{"n_layer": 11, "d_model": 128, "n_head": 4, "n_kv_head": 4, "head_dim": 32, "d_mlp": 320, "vocab_size": 8192, "activation": "swiglu", "norm": "rmsnorm", "norm_place": "pre", "norm_eps": 1e-06, "positions": "rope", "rope_base": 3580.0, "rope_fraction": 1.0, "qk_norm": false, "attn_scale": 0.177, "bias": "none", "tie_embeddings": false, "parallel_block": false, "init": "uniform", "init_std_qkv": 0.0648, "init_std_o": 0.0, "init_std_up": 0.0648, "init_std_down": 0.0, "optimizer": "adamw", "lr": 0.00177, "beta1": 0.95, "beta2": 0.95, "weight_decay": 0.092, "lr_head": 0.00816, "grad_clip": 1.0, "warmup_steps": 340, "schedule": "wsd", "decay_fraction": 1.0, "decay_shape": "pow", "final_lr_fraction": 0.0, "batch_tokens": [8192, 16384, 32768, 65536], "seq_len": 256, "doc_mask": false, "train_tokens": 183900000, "steps": 6320, "dataset": "wikipedia_en"}
Each number is 200 + 20 x the weight over its row's rms, rounded and kept within 0 to 999. Layers, rows and columns count from 0. The size before them is the row's rms in percent of the matrix's.

# layer 7 MLP down, 128x320, rms 0.0677, rows 43-86, columns 160-319
140,211,209,209,208,210,174,213,175,214,186,205,208,187,205,217,187,184,194,225,205,205,218,212,187,178,204,193,201,210,219,205,194,190,207,212,223,190,184,209,208,220,170,206,173,226,212,206,197,201,163,177,190,187,195,244,174,202,212,220,189,170,183,233,208,197,174,213,190,209,206,187,182,206,223,214,188,170,176,178,216,194,204,163,212,183,224,212,203,199,149,186,213,206,243,198,169,210,185,195,159,166,172,252,177,221,171,175,230,147,219,174,208,202,193,196,170,217,218,198,193,200,165,229,179,168,187,216,158,213,202,232,194,204,192,203,190,250,225,214,162,164,187,216,200,207,214,216,193,186,230,185,213,215,204,233,187,185,192,229,203
092,198,229,215,168,169,185,213,187,196,209,214,200,166,208,190,187,200,208,192,208,208,202,202,201,209,215,207,201,193,196,197,202,199,195,169,217,189,172,237,210,209,198,166,165,205,191,206,213,171,222,186,199,146,211,185,209,194,180,195,211,199,219,194,205,217,229,226,223,188,199,178,242,206,178,187,223,195,198,155,193,169,235,219,207,204,200,205,223,184,210,200,218,146,200,232,221,215,196,227,205,169,204,235,162,216,205,169,241,211,179,204,210,182,188,198,189,193,170,186,223,210,200,196,232,224,212,202,258,175,198,176,210,173,197,197,207,184,187,188,218,210,224,168,176,182,185,260,213,199,214,191,218,204,190,167,170,225,223,198,188
101,228,203,196,214,207,230,217,230,187,186,156,209,192,185,232,220,221,180,213,213,214,206,218,245,170,161,201,202,196,225,240,225,197,236,181,172,237,180,244,177,202,192,233,198,195,211,224,234,172,171,196,243,253,202,213,186,214,171,173,178,211,212,177,195,181,198,224,205,196,170,226,206,199,212,162,218,218,188,179,213,179,205,202,210,218,199,201,223,216,195,172,182,206,212,213,204,167,185,213,196,197,192,228,192,202,192,208,201,197,217,247,210,162,218,249,200,171,184,203,187,186,226,175,210,225,201,185,205,191,212,203,218,153,224,206,185,186,188,168,195,176,214,183,172,216,197,217,210,178,193,204,185,180,185,183,219,210,208,173,202
088,163,207,198,166,206,159,224,192,191,220,201,217,199,233,168,196,240,200,221,183,180,205,207,213,178,196,193,216,248,229,202,213,196,177,202,218,194,201,186,167,208,211,196,201,247,224,208,167,184,221,195,194,198,221,196,216,206,218,221,200,197,212,195,231,171,231,210,191,184,212,216,207,185,239,223,185,201,194,169,191,197,168,183,228,166,211,215,196,218,189,192,210,180,183,185,157,210,205,178,208,218,214,217,188,198,203,191,205,194,207,162,187,160,225,159,230,201,196,224,213,201,203,191,201,180,212,204,196,197,182,211,178,184,235,199,219,219,221,236,210,211,191,170,196,198,188,194,168,197,220,167,208,185,206,184,187,203,227,206,187
103,211,212,223,225,185,227,248,195,237,191,182,196,191,197,232,243,205,185,181,219,195,185,211,208,221,169,183,188,202,245,217,159,186,180,190,202,213,176,205,221,212,219,180,183,204,184,213,222,195,195,212,172,172,199,168,202,174,214,221,217,169,215,210,230,206,210,171,207,190,180,214,218,219,209,209,217,188,204,235,185,224,197,205,214,220,206,235,188,229,186,197,207,182,191,175,200,174,181,192,177,212,184,217,175,201,219,198,201,201,179,198,215,235,210,211,186,234,180,180,205,192,167,220,216,167,264,222,228,200,188,190,216,159,185,191,221,202,221,223,208,172,203,197,202,185,169,225,201,212,176,186,186,196,158,198,209,190,171,189,201
100,223,185,228,200,220,229,205,213,220,144,230,192,187,193,193,193,170,180,207,235,197,199,204,201,177,253,188,215,211,178,200,207,195,176,219,175,191,212,183,208,209,225,206,170,215,221,211,190,217,188,189,199,208,196,210,221,196,226,200,195,197,185,212,233,209,194,211,175,194,199,203,208,193,188,220,190,183,204,202,189,216,191,195,241,200,165,184,195,194,204,175,223,226,199,207,207,231,182,194,191,199,207,196,192,154,208,200,194,196,182,211,199,205,217,206,190,204,211,203,225,239,202,241,239,240,164,203,187,187,214,191,222,240,181,177,192,187,181,202,200,194,191,232,218,241,177,191,226,180,194,182,185,197,210,225,242,176,201,194,175
105,218,203,159,182,162,190,228,221,166,200,192,197,197,188,174,197,192,194,235,214,223,189,226,210,202,201,196,183,203,234,189,182,228,207,200,210,208,196,179,231,180,210,199,180,205,221,185,206,191,180,185,225,207,187,239,208,199,230,205,204,184,220,212,241,178,193,187,200,183,175,213,201,161,193,238,200,182,173,198,184,264,175,204,193,237,222,214,212,248,189,225,191,187,230,198,207,192,240,185,209,184,189,154,208,182,212,196,202,220,192,244,162,193,187,156,215,193,213,169,234,199,239,194,202,184,181,183,211,222,176,215,206,213,202,203,183,217,165,236,161,179,199,219,213,192,238,214,175,195,229,218,198,238,219,199,211,228,179,219,221
100,204,202,208,204,190,204,161,235,243,175,175,167,205,155,185,209,147,201,180,214,203,204,205,194,195,181,195,193,232,199,208,248,205,226,165,186,222,199,194,208,205,205,199,182,207,241,213,223,190,201,181,222,215,216,209,182,197,196,198,207,205,218,199,148,213,193,214,204,218,204,188,174,196,189,177,205,181,208,209,203,209,214,173,188,227,238,208,191,189,222,236,238,191,213,200,196,163,195,237,211,154,184,187,210,179,216,187,228,202,190,190,186,215,200,208,192,183,217,203,208,216,241,178,210,181,212,189,219,237,212,188,242,197,173,207,207,194,178,194,181,234,184,219,220,177,211,177,170,200,190,189,180,246,240,236,242,213,188,245,172
101,150,185,190,187,220,228,205,218,198,186,206,206,178,224,167,212,179,229,196,221,210,230,183,210,210,207,206,208,171,221,231,202,219,197,198,210,191,205,183,193,196,232,166,185,189,225,212,199,162,205,219,185,158,209,225,204,193,212,179,182,231,197,182,189,230,221,187,211,200,211,180,189,175,225,192,202,198,218,218,208,168,184,203,219,212,232,178,231,229,223,203,184,182,211,202,219,210,185,205,183,204,172,196,210,188,233,191,188,184,203,171,175,188,200,204,205,219,183,177,226,173,169,202,197,199,188,184,208,176,171,191,214,234,175,221,163,194,176,210,220,197,217,215,180,207,189,191,202,220,212,198,186,178,197,207,187,182,205,204,199
097,199,188,164,198,148,218,201,232,217,233,248,177,217,215,179,168,226,210,200,208,182,234,211,220,209,193,203,219,245,214,205,185,174,207,186,206,179,198,218,189,230,213,191,196,193,217,177,181,223,203,207,201,197,190,177,224,220,212,183,195,182,155,196,205,191,231,208,183,154,193,194,208,178,220,203,210,185,197,181,174,211,188,185,214,193,203,209,227,200,219,176,208,222,176,189,169,174,218,168,228,210,219,198,197,211,227,197,223,187,170,177,192,228,176,206,218,185,184,185,214,206,224,190,176,184,213,187,190,235,218,203,227,208,185,162,206,194,206,184,215,182,149,201,200,195,203,184,197,161,183,215,192,196,186,235,186,188,224,192,198
102,201,192,197,187,200,209,205,230,183,187,195,199,201,188,227,172,165,217,241,205,195,193,160,179,186,223,177,187,171,215,191,185,186,181,222,197,197,203,191,176,207,228,212,186,214,213,192,204,214,204,205,241,200,210,194,215,172,192,209,210,200,198,190,212,179,220,162,185,194,176,227,192,203,214,171,192,212,246,198,193,219,202,210,220,194,178,187,235,192,225,172,238,171,189,229,183,222,214,200,182,200,181,214,202,228,175,192,200,196,180,183,180,215,245,222,207,165,185,231,205,183,190,159,188,224,218,206,204,192,176,204,183,181,214,185,201,224,194,196,186,214,221,208,191,162,220,196,214,203,215,187,190,162,206,176,214,212,195,214,195
103,222,178,191,207,176,184,182,215,163,204,187,193,227,182,166,187,205,209,212,219,201,227,202,200,180,198,215,159,171,210,184,175,167,182,206,195,217,189,176,233,173,159,217,202,179,224,197,193,238,219,192,226,216,195,247,180,209,204,181,183,242,188,224,190,192,176,199,156,214,201,205,191,193,218,214,190,248,210,205,164,227,211,180,229,199,225,202,228,227,220,223,220,162,195,188,190,188,187,182,225,183,199,206,230,185,226,192,186,179,204,193,171,184,208,216,200,202,203,201,232,191,216,191,212,177,199,187,201,208,223,197,208,176,204,204,207,183,223,171,175,223,193,203,211,197,202,147,207,238,238,213,225,235,223,219,199,224,218,213,160
095,227,204,221,203,206,160,177,220,174,192,172,199,194,213,205,193,170,220,200,223,248,208,198,209,208,210,230,169,182,209,188,244,166,202,200,205,191,206,178,198,182,205,221,166,170,208,217,184,198,172,192,208,184,189,190,223,182,202,188,221,202,187,214,222,219,239,207,213,219,182,225,187,184,219,202,201,143,199,233,186,207,195,188,236,216,204,138,163,201,214,209,234,207,167,198,189,188,213,217,178,182,189,242,176,206,197,195,188,206,205,185,225,198,148,176,219,217,200,228,232,148,209,206,197,190,237,225,213,199,177,170,137,172,174,218,219,197,223,231,188,205,180,227,215,207,180,193,168,190,205,191,164,215,239,209,205,199,195,181,199
100,198,236,175,180,204,205,194,214,236,240,224,163,212,209,195,182,221,203,214,222,187,222,200,190,203,223,199,180,182,229,215,201,203,150,176,209,188,232,223,166,198,214,186,188,205,195,226,198,241,195,198,201,184,215,181,214,249,212,252,215,187,171,179,197,250,196,203,216,202,206,190,193,178,217,234,192,183,205,181,189,201,210,200,208,215,215,207,166,187,219,189,235,219,208,199,196,195,217,182,159,228,185,207,211,219,193,202,224,205,179,194,221,170,177,230,217,200,203,181,158,170,213,211,209,184,188,188,204,155,200,222,203,210,195,184,192,201,217,172,206,210,201,169,218,190,172,210,225,209,178,186,173,206,210,171,247,152,216,200,226
092,200,188,224,175,184,207,208,230,209,219,205,157,185,166,225,220,174,216,177,206,203,171,204,201,233,182,202,215,221,189,199,209,189,199,194,174,179,173,210,189,217,228,194,205,204,185,191,205,207,213,194,209,193,189,195,206,181,210,171,234,190,219,183,227,224,250,211,195,184,223,238,219,195,169,177,195,191,180,221,239,161,190,230,148,144,192,233,208,207,161,183,196,220,173,184,186,225,203,208,223,208,190,212,180,202,210,202,201,204,210,225,203,237,210,196,196,207,212,175,195,208,218,179,188,197,187,212,203,165,182,207,193,171,239,201,196,215,169,227,214,199,207,215,192,230,170,166,193,213,172,163,195,197,172,208,206,190,218,195,180
095,193,216,181,232,194,190,231,200,213,178,165,210,209,227,194,167,190,211,193,182,186,194,171,225,206,198,174,205,231,189,196,229,208,236,227,225,224,190,146,204,179,192,183,217,186,200,195,187,205,213,238,195,218,193,223,253,217,205,226,214,197,168,180,193,215,198,206,182,231,206,190,200,197,182,199,151,185,196,213,196,236,153,179,187,215,175,175,198,210,230,230,185,227,202,207,224,246,173,179,215,204,191,194,218,236,208,186,209,223,238,194,193,187,217,199,189,185,187,205,206,213,219,206,164,206,161,224,178,177,167,183,201,206,191,211,189,189,195,189,192,216,205,224,211,213,188,225,183,216,235,194,187,194,199,203,211,204,206,182,206
095,204,224,247,162,210,201,196,187,202,190,230,216,201,170,223,182,217,213,163,231,180,219,216,245,236,208,185,185,219,214,181,222,177,174,207,168,196,189,239,226,155,196,213,213,200,200,167,205,190,201,168,204,239,216,180,182,208,163,185,225,211,227,210,191,228,171,188,193,197,214,189,216,192,223,172,193,161,169,191,188,194,178,231,189,180,226,179,177,206,175,165,233,219,189,198,200,197,230,189,203,175,208,204,182,183,203,173,171,190,211,195,225,186,188,195,171,204,207,172,188,222,218,215,212,198,248,171,205,189,174,187,204,189,212,190,213,210,215,187,183,203,191,182,220,177,182,175,225,182,206,191,222,208,213,195,229,182,189,212,210
091,192,199,193,212,172,200,210,142,192,190,188,197,217,149,201,110,223,191,219,228,183,234,201,189,188,178,196,175,202,208,189,210,201,226,159,207,216,172,189,207,195,197,210,202,183,191,194,222,217,199,222,211,224,230,195,181,198,193,184,212,178,156,198,207,233,194,207,199,216,177,196,197,229,177,179,212,209,183,184,175,193,197,198,192,224,195,202,187,186,202,205,200,180,203,192,205,217,213,193,227,206,212,206,180,202,131,205,156,215,224,179,198,178,196,224,237,249,206,195,213,224,215,220,243,195,220,219,205,217,205,177,169,202,208,216,187,192,221,212,232,198,199,191,259,216,204,184,186,183,218,180,200,217,178,198,188,194,205,207,215
088,198,152,192,232,196,205,238,186,175,191,180,201,216,193,193,183,230,200,186,227,176,226,196,183,202,194,218,199,182,216,206,201,200,191,194,209,176,234,194,195,225,175,209,219,231,192,171,266,184,208,208,201,232,185,196,212,191,189,187,191,204,155,221,198,192,230,205,226,182,211,190,182,181,157,202,222,186,181,188,193,176,207,204,204,237,221,188,227,192,227,233,176,179,213,224,208,194,180,213,214,189,162,195,190,231,212,230,200,166,202,187,227,192,195,178,218,202,216,178,193,212,194,183,211,205,183,220,208,197,207,210,184,223,220,214,201,200,244,185,216,178,220,219,162,226,173,203,223,208,211,193,186,181,204,167,177,167,202,227,208
103,230,209,198,183,208,213,207,209,217,180,201,235,216,214,195,221,212,192,212,220,216,211,185,186,190,206,194,201,178,178,195,192,209,205,220,195,218,180,169,160,209,189,189,172,198,167,204,187,199,197,159,191,187,205,187,199,248,230,228,192,198,168,174,205,238,220,213,208,219,182,185,212,198,193,230,217,210,198,216,172,181,191,190,200,189,202,225,169,191,192,198,180,185,201,202,216,220,226,192,198,214,191,162,229,195,221,191,222,179,229,180,184,195,179,220,197,122,184,205,238,215,206,212,203,212,204,177,227,221,201,192,218,253,214,244,211,238,162,203,185,197,198,205,236,163,203,202,188,209,212,196,174,200,190,157,199,168,210,198,216
094,215,233,217,214,188,210,203,210,202,229,189,224,196,170,214,240,224,212,215,155,190,212,184,139,222,205,229,213,213,198,197,206,187,224,184,207,202,186,204,186,189,189,205,212,185,207,228,191,202,212,221,196,198,163,223,194,210,189,189,197,192,187,200,174,205,193,188,197,206,198,170,201,164,202,189,181,186,188,181,212,161,209,221,200,239,221,227,213,227,214,218,187,230,214,197,203,200,185,193,198,172,174,170,219,186,202,198,221,218,217,187,182,179,211,231,201,195,169,188,168,232,220,192,185,213,216,170,198,224,207,165,179,160,164,166,198,206,209,172,211,202,224,188,168,189,234,190,225,184,232,206,202,177,218,196,181,203,161,225,193
098,188,209,176,194,160,230,200,208,240,201,196,191,202,235,223,182,206,218,217,195,189,189,208,209,207,229,156,164,207,159,229,211,225,221,223,169,207,192,195,179,212,190,232,186,200,194,219,201,201,177,217,207,211,183,189,174,180,208,213,193,262,198,209,156,222,178,212,234,203,174,168,230,175,200,249,193,222,154,184,209,180,190,233,202,207,212,191,193,228,184,203,189,194,207,223,238,204,193,215,208,195,176,185,219,222,235,201,183,184,214,199,197,167,182,181,186,175,215,226,215,179,231,169,196,219,236,187,170,161,201,174,186,171,192,211,202,200,209,244,190,197,199,171,191,202,178,174,214,165,203,164,197,195,200,192,218,197,222,184,206
094,210,225,181,184,192,188,155,178,213,198,204,201,193,192,197,159,191,211,180,242,198,169,201,205,177,223,202,212,211,205,182,204,173,203,205,202,204,219,184,211,202,210,211,202,189,202,201,205,187,238,198,199,210,248,178,194,224,190,194,223,182,189,216,206,224,226,188,206,217,153,197,227,220,185,200,181,188,161,193,212,219,188,177,156,200,208,207,205,201,208,183,210,217,173,223,186,217,195,194,196,201,188,213,157,195,199,203,180,194,202,182,194,181,219,161,187,208,209,216,167,229,214,205,194,202,152,229,165,194,191,184,159,183,139,232,204,183,170,171,180,216,176,202,212,187,212,219,198,195,174,183,186,227,192,178,199,201,225,202,217
093,182,185,168,232,190,224,203,182,190,203,203,201,221,171,181,199,221,204,208,238,174,196,209,213,206,217,177,174,176,161,181,185,209,201,215,239,243,206,184,218,192,157,187,190,205,194,185,207,201,222,181,192,194,201,195,239,197,192,186,221,187,186,216,199,203,229,212,192,213,188,222,166,203,205,200,237,223,183,199,192,161,182,177,204,179,184,210,207,188,218,228,208,227,216,191,213,168,205,196,213,224,225,201,186,155,217,204,208,218,190,207,192,200,176,215,208,206,197,195,197,223,173,203,195,218,203,190,201,218,223,223,233,217,207,176,201,224,198,143,170,212,198,180,210,215,259,195,195,213,228,222,217,183,177,197,209,195,153,190,222
094,228,210,186,189,225,202,198,193,185,182,198,188,206,239,199,219,182,198,219,155,181,182,204,208,172,146,210,205,194,237,192,192,215,194,188,160,198,211,207,230,219,231,191,199,215,255,215,191,198,221,223,205,192,205,184,208,177,209,180,173,199,217,220,165,204,149,193,201,175,221,181,220,221,206,219,188,212,175,205,215,188,187,204,159,225,230,195,216,207,217,228,198,200,193,199,207,197,208,219,179,214,211,189,204,221,173,195,207,219,212,190,237,220,196,189,182,196,202,239,203,209,162,209,170,211,195,160,181,152,195,220,210,221,202,233,191,212,202,173,131,176,206,196,224,210,175,170,194,168,214,223,203,183,209,254,164,184,201,218,220
102,209,190,211,220,206,211,194,194,210,196,177,194,192,212,214,209,207,231,203,250,187,198,225,175,232,222,221,203,205,228,195,207,210,174,217,226,194,197,211,203,213,230,211,203,221,151,186,216,231,201,211,213,184,196,193,223,212,200,190,187,169,209,218,206,214,254,199,186,206,233,217,222,208,190,196,200,215,215,256,192,229,202,172,195,176,189,222,204,184,198,209,176,185,231,206,175,198,229,235,188,208,214,236,195,208,211,187,215,201,226,198,193,189,200,136,219,158,201,153,188,220,205,221,188,166,192,213,221,209,238,217,203,221,206,185,197,215,230,168,235,197,197,149,202,207,198,195,239,183,201,213,215,205,184,193,188,208,226,171,211
095,218,176,191,182,230,191,197,220,228,177,169,182,190,182,206,207,174,186,188,167,228,176,185,183,194,214,233,217,212,225,226,220,207,204,202,151,223,203,189,214,219,185,217,225,212,189,196,210,234,215,221,189,172,234,213,189,214,216,235,193,203,211,227,175,190,191,177,205,173,209,194,220,176,176,208,206,189,181,184,203,219,179,177,182,209,223,166,189,196,177,201,202,229,230,198,215,159,191,215,235,179,215,225,227,230,204,175,212,229,199,189,199,201,195,172,200,145,256,228,172,191,194,208,181,187,219,229,179,220,209,215,183,199,202,236,202,214,187,200,188,188,189,224,189,208,179,217,219,211,219,178,192,224,205,170,195,185,222,185,178
091,211,199,169,223,245,206,160,192,233,179,203,202,213,222,183,236,196,232,169,185,207,231,177,206,216,223,206,195,156,183,196,219,210,221,219,214,217,197,171,231,188,195,182,176,216,184,208,185,226,219,184,208,154,192,203,196,176,206,220,193,193,220,202,196,178,198,236,186,160,188,209,224,206,214,214,161,187,233,188,192,252,246,216,198,200,179,234,191,194,218,204,178,180,203,185,175,188,216,232,192,206,180,173,190,195,189,206,211,188,219,223,185,187,230,203,197,217,210,222,214,203,208,181,223,208,201,209,175,160,217,191,178,176,211,226,165,185,217,218,185,203,196,211,221,157,192,216,204,201,211,155,234,205,174,162,182,204,229,175,199
097,178,242,188,184,190,215,229,192,210,217,177,205,229,175,191,197,206,172,179,204,196,221,181,183,232,196,228,203,198,190,216,218,218,222,199,196,228,201,203,248,192,198,217,214,195,201,197,205,223,184,205,186,232,203,200,186,177,201,203,220,198,180,202,226,223,194,212,201,208,176,182,222,179,186,203,250,233,189,164,192,214,200,218,211,210,178,207,149,217,222,205,217,215,220,179,211,236,220,190,220,193,169,191,205,206,226,216,162,180,208,213,218,208,199,201,176,216,186,199,211,209,198,162,165,223,206,201,208,168,177,194,182,186,208,215,179,216,212,188,194,228,203,190,190,204,230,179,240,201,174,210,165,191,203,203,185,222,188,161,216
094,204,217,177,185,172,237,230,159,176,184,164,209,208,183,192,181,193,186,217,208,179,196,196,203,206,135,214,208,214,208,217,236,192,209,185,184,223,182,193,244,217,219,201,202,197,218,208,232,184,195,194,183,245,177,180,195,201,200,225,175,242,221,204,200,188,243,213,225,168,185,209,188,227,177,236,217,206,189,174,199,205,199,174,240,211,201,198,184,206,186,162,195,184,227,220,211,213,205,191,222,161,214,189,194,193,198,171,186,211,223,216,193,178,208,220,189,200,160,192,167,165,198,216,201,215,201,173,190,229,159,193,186,199,188,276,189,184,208,198,192,168,210,174,194,178,188,200,226,172,203,187,190,210,183,214,209,186,181,187,172
095,204,196,217,183,215,198,173,191,183,223,225,201,231,189,163,213,221,214,236,205,218,198,162,231,163,202,205,188,223,201,215,219,218,221,182,185,181,200,201,187,161,192,161,210,170,214,203,207,183,205,203,185,224,175,188,169,218,133,169,197,212,260,180,218,180,179,218,175,225,200,195,194,183,199,214,190,194,206,167,221,191,211,199,230,169,208,207,173,219,199,188,184,207,194,209,195,211,209,202,210,180,193,171,198,179,180,184,178,228,180,184,213,188,190,209,201,198,210,212,175,204,192,217,198,205,179,208,246,168,213,213,146,177,169,184,202,183,173,196,200,216,211,220,211,155,205,198,183,194,199,194,203,239,187,189,185,215,164,169,213
090,209,176,195,153,185,203,210,222,197,206,206,178,184,159,228,211,197,209,201,201,172,197,173,207,172,203,190,195,195,195,235,192,209,194,170,242,208,233,188,196,180,175,180,210,218,185,185,193,187,192,181,201,222,224,211,192,220,200,191,207,171,194,209,221,207,203,176,230,223,191,218,193,189,226,190,177,193,193,214,200,185,214,206,211,216,204,193,160,200,206,213,177,186,200,190,209,167,161,213,181,219,213,192,165,169,185,236,185,216,203,192,220,163,215,220,186,199,195,188,227,204,183,229,192,202,191,177,232,217,252,198,185,234,204,195,171,196,219,196,200,225,171,197,187,179,201,190,184,233,207,185,214,192,201,217,223,222,186,194,231
097,197,232,199,227,206,197,175,228,192,185,180,199,210,210,216,199,191,193,162,220,184,209,205,194,203,198,194,188,175,186,210,194,202,198,212,188,193,193,151,211,185,220,185,179,194,202,220,214,192,227,194,200,191,184,203,193,215,187,194,161,163,207,177,213,220,182,172,215,169,174,196,218,209,170,212,199,169,230,185,185,171,225,202,205,189,176,211,177,211,210,226,224,173,196,236,218,226,160,239,205,214,215,216,164,172,189,176,223,191,186,200,198,189,202,224,178,201,205,200,194,196,218,223,181,186,196,211,208,216,185,194,220,206,223,222,192,172,198,252,205,169,181,145,223,169,230,176,192,217,215,156,221,213,211,217,200,209,149,233,204
096,210,211,175,214,185,165,232,178,194,228,204,210,211,210,182,209,211,233,190,174,155,181,174,198,199,195,187,180,161,234,191,210,217,206,198,194,197,200,198,219,215,245,177,198,228,216,220,178,185,219,174,156,215,203,180,195,196,173,190,173,198,238,206,183,211,206,212,203,188,181,225,187,192,222,201,167,211,197,195,189,229,177,200,203,205,183,249,216,202,251,161,184,201,204,191,193,183,193,214,188,179,187,205,192,222,198,206,164,209,196,157,202,154,241,221,212,204,203,199,219,199,200,216,222,196,206,221,203,211,220,182,217,176,198,177,195,212,182,210,245,237,166,163,227,199,221,181,210,205,227,230,201,165,209,226,184,201,183,203,230
091,201,177,186,201,188,211,201,201,196,219,182,200,202,190,209,210,189,224,202,227,178,213,193,191,199,225,191,235,152,184,204,191,205,221,217,182,227,240,181,154,221,192,200,187,225,197,189,214,193,191,216,202,197,214,200,185,191,204,225,190,212,179,196,189,211,199,175,181,194,167,195,188,182,220,165,205,224,231,205,186,182,183,206,204,235,196,219,258,188,234,212,160,202,155,191,187,222,203,191,157,223,189,194,192,208,195,218,192,204,208,212,196,213,194,184,199,176,188,187,235,231,213,193,187,220,180,217,203,220,205,183,207,244,206,208,217,215,202,175,201,202,200,204,220,208,194,216,201,223,153,191,207,183,193,237,227,213,193,229,194
118,212,181,198,202,193,193,196,179,201,243,241,164,201,186,227,218,199,199,200,203,173,180,214,171,241,188,232,163,203,209,190,195,200,214,198,232,168,202,213,167,206,190,184,190,202,230,218,209,224,169,177,172,177,197,159,192,195,216,229,220,187,184,191,204,232,209,220,181,194,205,192,217,203,225,202,211,179,200,172,221,208,204,188,238,218,230,217,187,199,206,184,193,201,154,186,188,181,240,168,185,220,226,212,201,244,198,181,222,206,198,205,201,227,170,185,220,190,203,190,215,217,206,181,189,180,150,201,213,214,196,213,219,193,191,161,188,229,200,138,200,236,236,228,194,167,192,199,179,206,220,171,196,199,217,213,221,197,179,190,201
094,150,203,205,192,183,192,206,193,203,179,209,199,221,180,198,188,201,244,180,208,193,186,208,223,216,190,184,187,180,187,195,208,203,210,152,214,203,189,173,185,213,203,206,185,178,194,192,199,232,161,205,189,201,181,166,214,189,195,206,206,228,217,241,213,190,173,205,184,191,210,199,174,187,192,219,205,144,227,188,191,193,237,186,209,210,195,226,183,198,205,165,241,202,199,218,174,198,218,196,162,184,200,193,197,206,213,171,208,189,228,184,258,198,222,182,220,208,222,208,218,198,176,219,193,155,193,225,172,217,185,211,184,184,223,220,206,168,191,181,202,214,183,235,228,190,172,217,171,220,200,200,237,207,206,180,188,192,197,190,205
104,226,212,225,205,230,160,200,165,221,200,164,170,205,175,200,187,189,168,214,218,205,181,177,194,181,178,221,205,181,200,178,184,211,209,179,198,195,181,201,225,218,181,186,187,177,146,208,211,201,173,156,201,220,233,208,225,198,198,221,209,180,182,217,201,208,228,190,195,198,196,218,217,200,225,204,208,193,166,146,213,190,193,228,197,176,176,247,161,214,216,186,193,190,198,211,207,178,238,231,206,214,215,211,177,218,216,161,208,175,208,161,209,195,202,214,225,193,178,174,229,210,193,216,196,207,196,193,188,233,179,192,175,214,189,185,185,212,220,212,190,215,230,191,198,196,196,201,191,239,235,187,211,222,178,246,198,219,171,154,198
097,222,174,202,180,223,204,170,205,204,192,184,239,197,239,171,232,222,193,202,197,192,158,178,220,153,203,174,211,205,209,160,175,205,191,213,237,178,195,174,184,182,174,227,186,229,204,204,201,232,204,194,177,167,220,214,206,188,231,213,186,182,201,200,183,204,169,188,165,192,225,182,220,204,163,189,181,222,212,197,196,192,171,196,147,187,230,211,229,200,184,185,226,181,175,198,175,199,222,198,216,205,220,208,193,185,224,227,155,189,207,194,201,203,189,192,201,167,185,189,205,201,223,187,221,205,191,223,157,207,232,233,243,220,196,184,210,218,158,221,185,205,187,171,199,201,195,188,193,166,186,190,220,225,176,209,205,170,225,219,197
097,236,200,185,193,175,218,156,181,196,198,215,223,216,203,228,197,193,194,172,198,181,231,205,237,214,178,182,213,214,174,181,200,166,184,186,227,172,230,213,195,187,192,219,187,204,196,229,173,191,202,190,217,200,204,203,206,187,177,227,217,208,187,215,207,215,201,174,195,202,204,203,211,173,236,179,217,171,194,186,202,185,186,144,204,197,220,180,215,180,225,194,214,208,204,184,209,205,207,203,207,190,203,196,220,192,205,196,209,196,211,212,217,162,226,221,201,256,170,191,174,213,175,228,203,195,170,211,211,180,193,223,211,211,214,196,196,233,228,191,186,204,184,172,229,205,213,247,199,165,206,207,193,182,204,190,237,194,188,195,192
107,197,229,203,185,208,226,204,229,212,184,218,197,177,180,209,201,216,187,205,236,229,233,222,218,213,195,205,198,224,222,204,196,217,168,213,228,174,218,176,202,204,191,232,223,201,212,194,178,165,196,206,178,236,214,194,194,224,200,164,164,198,224,228,198,168,180,217,194,216,206,186,203,202,228,242,200,174,190,194,236,219,197,180,199,209,210,183,226,239,214,209,194,218,207,209,212,187,214,210,173,207,222,200,201,219,216,193,214,229,203,226,215,194,187,218,207,201,213,215,191,195,236,225,223,214,216,171,213,188,200,199,169,218,188,196,198,227,201,214,198,187,177,236,196,180,190,232,209,212,217,177,194,242,217,200,192,172,217,186,188
104,196,185,173,193,205,225,191,233,210,151,171,206,197,200,176,241,197,204,217,237,191,217,235,230,236,221,230,198,197,209,186,212,182,204,191,186,216,173,169,214,237,213,196,251,187,183,193,208,172,185,205,192,221,182,173,199,196,183,190,197,220,223,196,226,207,157,222,205,215,165,223,187,191,197,175,236,187,195,192,176,205,204,208,204,195,171,183,191,189,197,183,238,174,198,204,197,218,223,159,205,204,199,188,192,214,233,216,169,216,209,199,221,204,214,181,195,197,207,214,230,201,203,185,189,227,208,214,224,139,197,173,226,201,176,206,213,178,207,185,185,216,187,220,206,198,195,227,195,160,197,216,194,203,221,225,163,200,178,190,188
096,223,208,202,233,158,191,222,204,159,209,194,196,159,189,171,216,238,192,220,196,191,200,212,184,151,183,198,189,213,201,172,199,213,249,187,211,231,212,231,204,191,205,201,226,192,228,203,184,223,179,174,213,190,190,195,200,189,236,187,193,201,138,212,191,217,242,195,209,223,166,225,156,184,171,194,218,206,182,217,210,226,178,212,215,216,198,207,203,206,216,210,203,195,206,187,210,176,232,194,240,194,230,190,211,185,199,173,198,210,162,204,187,215,218,207,191,188,211,205,207,207,213,154,142,184,191,252,211,205,226,188,182,207,200,221,209,180,229,181,226,178,218,218,216,196,183,221,220,199,215,179,214,181,195,184,192,221,209,186,203
100,190,190,211,197,212,230,197,220,173,196,196,210,159,191,184,218,211,203,195,224,192,208,190,179,189,194,230,207,194,170,207,183,179,184,180,204,164,228,200,198,178,209,174,161,182,202,218,225,201,197,229,185,205,187,183,187,211,192,191,185,200,168,215,195,190,205,184,148,199,208,244,194,233,212,211,230,180,196,204,200,229,206,203,225,181,186,194,214,173,208,192,219,197,207,194,229,182,174,207,179,208,206,223,211,219,208,207,232,187,220,150,216,210,205,222,170,198,211,205,234,239,227,226,194,186,183,179,205,189,198,200,225,227,215,190,204,187,181,180,203,219,215,182,210,185,208,218,199,178,160,201,229,231,209,178,234,170,187,189,196